{
  "n_layer": 9,
  "d_model": 64,
  "n_head": 2,
  "n_kv_head": 2,
  "head_dim": 64,
  "d_mlp": 192,
  "vocab_size": 4685,
  "activation": "swiglu",
  "norm": "rmsnorm",
  "norm_place": "pre",
  "norm_eps": 1e-05,
  "positions": "rope",
  "rope_base": 10000.0,
  "rope_fraction": 1.0,
  "qk_norm": false,
  "attn_scale": 0.125,
  "bias": "none",
  "tie_embeddings": false,
  "parallel_block": false,
  "init": "normal",
  "init_std_qkv": 0.0733,
  "init_std_o": 0.0518,
  "init_std_up": 0.0733,
  "init_std_down": 0.0,
  "optimizer": "muon_variant",
  "lr": 0.00671,
  "lr_mult_o": 1.5,
  "lr_mult_down": 3.0,
  "beta1": 0.95,
  "lr_head": 0.0116,
  "grad_clip": 1.0,
  "warmup_steps": 200,
  "schedule": "wsd",
  "decay_fraction": 1.0,
  "decay_shape": "linear",
  "final_lr_fraction": 0.0,
  "batch_tokens": 16384,
  "seq_len": 1024,
  "doc_mask": true,
  "train_tokens": 110400000,
  "steps": 6739,
  "dataset": "wikipedia_en"
}
Each number is 128 + 32 x the weight over its row's rms, rounded and kept within 0 to 255. Layers, rows and columns count from 0. Numbers have three digits each. The size before them is the row's rms in percent of the matrix's.

# gate: layer 6 MLP gate, 192x64, rms 0.184, rows 112-142, columns 0-63
# up: layer 6 MLP up, 192x64, rms 0.204, rows 112-142, columns 0-63
# down: layer 6 MLP down (transposed), 192x64, rms 0.348, rows 112-142, columns 0-63
gate112 088:158169159144193182065064112151148139105078139144181117152173114155150160151141148158123131111156134140149130132156116140148105138160191110127153137207071132082093168132127186149125132127098075
up112 084:166150086150093172128151177098135156185138142140141094115130103134161139123149173119111151173209089096110157113110111117133170086141192101088149070099104126065092111076091161087102116149147142
down112 081:186161129176126127177090058124156083164119133115164114111154106104098105140107110157136171116157140167198164125135097208118071110178196157139133149148134138149115090135123110110120106169108075
gate113 104:159147174096130145131105141093167145118209119113153108143079065109138133128129103084107098140176125154163146134049169057120192157134122170121110160145157148114130152082171149113111111141164183
up113 097:159071147158119127150142102153160034084153127044119179079127093079124097176091113093095172090188132128167097140097121136120102130128166141148154145145113106126129181147103102095107143150109139
down113 093:116119158105134123141122141179165128097117112108129108120172120181077150101130160042154144116134147116194132071161157157133133149184106127099180115135187096124125140142121178062109133080051139
gate114 097:107131161145102073108086126106124110112144068183134112131175089083153135110157148110070148125132067154140121100121127100170155142082164101174128205141089132109186170169125094177127118128068128
up114 097:182178125144166115137158113094136079145103068125158132151111098172154154136183155110108163175041105213106138175108150122160104089129086127121120127089088084147097096132087113122149135132095114
down114 097:087034113081148177116075114147062126111155132099109173163095100124176147115134159117164138136127142133124182143075092087102148139129177126086142067075111107099100090144108134091121112156144148
gate115 109:151125144089111099088116067139082132200105136118140108133075144173201111095088142149102100116131136105137154168049134180127163155152124159126166110172178149158166078116175150145126099097110131
up115 116:152080133104141123183178142106119103104207165144091156125145114071120131161127091199149104117205067143103164136172140142132116105113102137095144060112117105062129123125137080123133088126157132
down115 113:111120090118110135115150148091093128079149106151173168116070139044101086052134110077127059146128109129115117182153142134128107113159067104137122146181090139144093147142102095159105087095131172
gate116 107:064190135109100120142170063165108121142101108138151123166122100130206154076124132115154145152138122129180136128113137196094094146136109164159051129174096167125198107121107115167135135138150097
up116 106:119120074116093158153049146073118135142191079095097078166088115080106123104117084146075117145120135159194166135170200127124143141131143152163128121119117162132174119114162112178132158098107123
down116 111:099180054158112145117132116147114130147146140122102151096089104042106216155098138127090141175142132111098169136156134184105142181089128126127140212125108078126116098150130143087162143105141124
gate117 101:070115140083135141123092175174138108096092088157159179140121144064166105106137173110128064077121157160127117135163130173086130134101110144126149145121123181141105124146113212185153125168100079
up117 097:155119137141119122182137103091200143166087141111127109065180181156112121159209122152142136187124126100111155087121143153101126117128125091133157157119119151115068143130168212134107118131158195
down117 097:096104122144124104173126145168111162110122116101102191125147143179155139134123166050170162173088130171087078105111141116149128088140109107037105126135116183137140172174166174136139159134096163
gate118 104:133244130105172132152111122095154174126138092086149101136149084087113121078144145142102153129103149193174147083098064107123139167135142163126086157165130133103122134136176128150090133134193140
up118 099:084175061130106143162113111135099155154081179113143113175177107089118062148162136138176118113129113157087213122125130092153154148142161173096101120087140089117095118088106104178101168145133104
down118 097:090134141112092117145139111137079171143201136150124106126144102072075105153138132224157205105145093152129138152142090169073101142088174133090164093144115102145092107141166160103133102142151115
gate119 098:118141115140106130093117135085135126163186090086158129099123120194129117121121110094156177132096139137154076129167066087121137164105080087170065073126079148152136143164140101117187179150163174
up119 091:190141179143099078102145172136093126102115137094153138188125090186095052138125113053152143123157146131122139118159122096137146121153162128179150139079135147085079121142076097140182129115119074
down119 089:147163118135156101159116149115094172117168127166083124085109120140037106105163138181173086095107174154116119063128120174179175093154160109162143125116088126150172103139152090116119105180157157
gate120 106:107104087157107137145171173153073146147134091105120127141064191173156120111173161124079195113138110113135120149104164116116122101091174161135089129109178145132151120133135135164086108196048107
up120 124:123100107132161113123144212132140107163118090122147185103075131166139143140133129113150157101047172096171088181165093178112119109107147167091102151080183130131126145118135160152123139119169056
down120 127:141149158157144091130086147086072145080139119138061155135146133156120117162091120171131072160108067086166100132090130140126129121115138149089133165167179115129151121072168116124165126227123082
gate121 102:134187132164137107108126160225107164084062144160113119098163146139151103096141141153098130076187149176113104116080115172098188099147133110079081133137128145144139142133078157154159129112102163
up121 120:102131114104065151129109128139109145084112114123153166151124149128131137138066046169114152071138083131179138156151109136119101131118125200097160134137120225122166087136175111183101179123148128
down121 112:086149149096110175134147081143174085105162158190158151136140150212132067105172112169136133035148118155102143128127124130111161078106134149139157110147067184125138122138139109106116088139165141
gate122 101:095126142133144121084184102095188108160119151123123118146120157115129090107104124103110095099160120096103098216077077166131169166070194147146148101090133139091134159099147140143161123101154051
up122 095:145127171144180050147142149067106163177115078139157131086139101123134126153206138134141094151112100074158126120118093070136128147125094077136115119086134126071100098090170112106078104164093135
down122 107:121098180100130162148112115076115154112107087135122114065098136115108201091098141116105086148113166131059143099124156150124120163165120157091152084144142090081164082121135100120120222183130140
gate123 108:192182132142102137144157128139126096146124105084097104098100125138122093074117142123173122086145173183185115107099118140105150148148199129116145115181153147159085165169107072115170156082085073
up123 117:153186097093117181134079133132197096152123119153107122083103109148093104124151128142091087128165110165060141214113116164115099120086117130127032133148166121166147175167128141130126125140145139
down123 115:099167140100155134084172108081167116098123132154159173113105148120186106147133123163145155104195109083149104112143158119157118050119103153122102088119199118145171093131133089200137123140062109
gate124 100:107095108127145133111111154047158146123192185108161110136095117038147110136148137133068102189098151124123102132131198089101108110140143148156119098100140161108202108099176144138149151124157110
up124 122:130118126124085119149087136110118140048147160084127148188093130107137130146176136108072161168114128144175094089121164136079145110089104131177160125167108118123167090123210146113085192176108120
down124 112:076133180086093154160095107089118154077213118110152083139136142087118143142178121085144124126091117097107125094114086160103142127143079129077163120131118153133145160166199174098148077084144143
gate125 112:167175149129093138161155137096077110201112125085077144122128075092116140102145148134126110116098104122140136070120112074080160067194106144148076136150144056127051119142121111130106122114101122
up125 094:100099158163160148167128065119204131152113166160108112067100126143164102155155181107124170176133107135069077139120116156128174120125141158197095098134140138113112101079143155094141160100146188
down125 099:142151102092178140109145150063114144094171159149133125100146136159100208080107082179102131129128130114136066146113168109100105143069106163114122123187127180132114120142034105137106125090154124
gate126 088:133097117141179082112083102089142118166148074160099150141156157158109171129191119136130156145086191079093190165100119158146163122127112088119100180120090159069169102131139152172123125120141073
up126 085:129179126098098101097147141092083127175198170128118177144114144154117138112108113136159162163139131076110090156107126136174102129094142095096146072116117156140175063050143097074083121155093100
down126 079:134050143175069146132186065162101114086143087181132081123153148110181064153094171115121067138137151151150117108114079110140101144157107104131119121103115139127115150158143120128087093158183165
gate127 096:132153189136116133119103134083069127170089118142160133186091095132104116164185107116121116123111124149169107111085140104187105088140163174128110168117146194199095106109100078171165085105128100
up127 094:084139118139147136148149116182121113096134145134073154061168120123226127189131152178148118086164086159130072147183142142075124116126175142126113109124119101152106150096123119072103190155116130
down127 086:143116111152143144130095076116104102127186137163110152090149055106086088097075144167084122111114138196144155127114105128121037104075182130152124053119130082127110129109088102129110124105132151
gate128 084:121102146109186195113110130143169142097164153128160097090128081187136168120122110132110143144151080124183166123110088103157167095125084161152140106089050122112133185106077147096111172082096146
up128 072:172132130139162139112166111178124180113115156125114145145106125129083093161190154171117134183161081138174080099110146156092143093103176109059161119087104076138190119132083112149140151182105158
down128 092:104108076125140178100161133111121097094127183138150161125145168096164128109122081141107141123200176129130133134126148086116139110145066165203143142104090145118140174119074095105084059062127110
gate129 095:104107084154090076134105123142118165120140116124134160123096185123063126161143115199087187156172142146107153163129141107177149159104147119162177080164168088088164163146163068112131125158149086
up129 090:099125079125144117174169101090117151166140142139145085142141208072187128111125179039123137191127186152121139132183165159168110121130119112121150105119144145133186109110089097163153130101131111
down129 088:159188174151137093160161142186106135165159145134124085133081087105075149069155126125144102110088164096166115074156125148143117133169090130162191098137107149143150086084149159069110131128145182
gate130 093:095169157155150111116169147145133110169116097080122155130119139155205123094129071110103116129208142133165099152155094191072115134193116113157120123098168149104126117120171181098113170096153177
up130 087:148200171118109108102173117146120128177111130039111128156164168140107119117117139110136117176147112080134106146184132168160083118149168188144105115070165134155163114191172095103084109130147149
down130 093:165098142119158157147132095055089118114122127151119152088132097164199102138132135139144095151162072160145125183149171179141072115196133158136170132112127197190127093093093107147150163137123113
gate131 095:195103159111170140082189114171078166086036092120115133101160110123087119175105108164098152133146048122135136162126103141116130155136157177127111121112109075153139153114122092112132080143089139
up131 113:109118074118125132175054138116131140160123069149111114140116169106135076108105136045135060166063085170079101098170149089115122150112159142162134165136168135125155144120122161156127100123150184
down131 108:154098144166081116153135113109118150123052127113082154078123123090139062152057089125115081182073145145105169077122178141100104138184171145135152132105170179119115136123105121099114121174108111
gate132 075:120152154103112145093111150141133136149145049186125107139133161106115253162125131142197115112120159075136173101101121150156113128119090090128155169133142162168109137164132051132132119101129128
up132 084:096113154165177117131108140124091131156108065125106156152119173116167153095133103120188094181132145098149189119116145168157118177216102146105129149097111121114153165179161190180099115097151134
down132 094:119173122073121127133166100099119150155143133105162077164148133198105138113109137162122158069146152135146064120149136114082133091031135123121131134173166177151109097108118058099104102183136114
gate133 099:097097132150187151175131130168126150147082145119197178090116163131134145135107118154122176156178160054135058106087157120114139117139140175135073123119114175106077099152177123136136137184094135
up133 097:136111129055084081176147130125071117119125153136122158140158123091102131132162108103114142140180057142140142169088123055159144113110162112099204113165101107085160177122087117093136085171132146
down133 096:098117124155147112151164120122164100121069162119134135170119105090078102146165100142120226154161165140076103084091103128186136134125123065140124110130085172127173134213137109130107101144096144
gate134 106:160155128102115155114153138114096130162189103166137162138087087154181085066093186064086145143094109129087093143120110178137085118122110133090096124137151204139130118152117120201117104120176123
up134 103:130147071058104109156079117107138150169062069099086100132094150129106140162131147079124136116117112128115158133099113105161120124118083174174080134077157181048114145157158127157129133086129085
down134 105:125194075154121084140139050159153118084119114118139121101133120204083109152149179104125101113120154092157049143126145140133093198162132099122136145117135121155118162132214169144115142128100115
gate135 090:099114230153132070114156118093166104116180156142114176118165158123179168130126087133116158101168142124102133140106134107107110130091104106075167135120039064115138113090132108173129118129160149
up135 069:144133112115111064228162134092115116082130178115133106157179128129079209090090147128165144139146110063111134166169128115139079127117116100142099106143168148159081132160104100115149141089120159
down135 106:119133021088150134113108089155113148138105126114114136140097026130066163091110109162133127160097084094189137073121129143113156107153122070159111124113156170146128116134154129087139111137080114
gate136 097:110171170137116167084083114186082150148135141144095111125076054148161154089096133140095080112170129124167162113154172120111149168175076143129108096135117103173152095120114109150118176207135124
up136 088:161142064170082160132167135062145174172176138139068121152127149104160110138112157154172158110183112092145149093098147165099181119091114158125139146162101141100187122140106181126109124183164150
down136 090:158142128147130110163164168138088106156164087161154179096142123110148179066117153185119113159140112104121104173078108121110095139122077133158142104108128105092114179159102156157173152018142128
gate137 108:128132120106125212116151175135050153197166135094094117116082131132097091162161127158155122092157091136100163126057092115084134133117117144096087089186144141168172117160135166139143109139094142
up137 100:129135142175154115101179104181136070158104163122096098120149149108130164181112158122189145042145124126094160139098085122083172134196098182084097117139081117139098152104133173121114128119134091
down137 101:117148174146122094158157126147155153124167142124084115137181104134144132095123125132107158107102045181060138091135216077116087130148073115107068117151107145146127131138158128127077174086088145
gate138 083:150114130092142082165154199074127141121125115152111118148159137120171148126129128167136173141083149171120151104090053131142145114102166129199139091121183116200125079061115083149158112096144130
up138 078:124102123138166118146140122119077118137135193122184115115144116127105115112119123048139112122127165201063156187153164142129088087164185110129138082129125121174155078112123155070131067107136172
down138 086:127110085094136121093166142199134102123120115090155072150180128177125228126123148117118124190088086091081128146129153128063126153145149074168104132100115127120074150111120097158136145145118082
gate139 099:094112129127082129167133122135103142145091145078157066090175148111097183057089174093175155127152115167151182110069128157140087171143143141103120111162178114174130113123076121122080092139097141
up139 089:140140109150118153121122136151118072109126132094198138162088072173138159185113143095059142096083119152061163103087084101136120128111147155151138100094111099091077115124136103114101210168102121
down139 092:104155147131112165106103085115151138065136134127184174142156142120118047093082146099127091088168129133202143122088082110156163072157099143135112153100194066109117159090113133129142113134116168
gate140 102:111154146125124188170114077181140112161147130075173172142128123138164092133052205172090123148120190097148067108157134118102119138174112115162125089164119056116096132123116125101111137143133147
up140 099:165128210151142142135125166142092141172166122041150147107101149131091131134113105136082187151131144179157062076184121164142126125153136066161107151107128137117078131123118127124141143166067104
down140 088:113071168129115172147135128130103109105142107044185106115117137109222182076144134131121173170166106137101164125120117139118155099190062097131135132120133140178147142128150128158100131075080133
gate141 101:077120082157134088078131117159135160163149109081092127096098141103216177136092113163111146099122025090138139137118124127131174148098093096089138106111121085124139151097104117079127121120183151
up141 098:170139133092148152128100138139114137088128160117171175116161162154154122096175091107190177141130146162123129061175135165132095150095165135079088156107152143105120088161144180160141213096166159
down141 094:112144126143093114165200115107186089155083092107125134130138141140126160209079162129119083134131139127135086138109108166126142145208156089149093153105125150127151089174177123151116112203152076
gate142 113:119144110150122180135205168100073143123188162116109132190220099092141132117098144107115128121137124115149119056103138109104140092193133129119112123082111132167178103147129128183149151116087093
up142 106:142136131128201160055159110129148082145144112088119107135166125113106131151049105119135191111162134136192101098165071183108102175134123078116150090132057132115120128097151104105122124164139159
down142 105:089108070092137103164150130118144126176194159099059132123151173117187111123152109153128131123147131085101080141149103107113091062191132155172125114120110100145150149136121149117179138202154073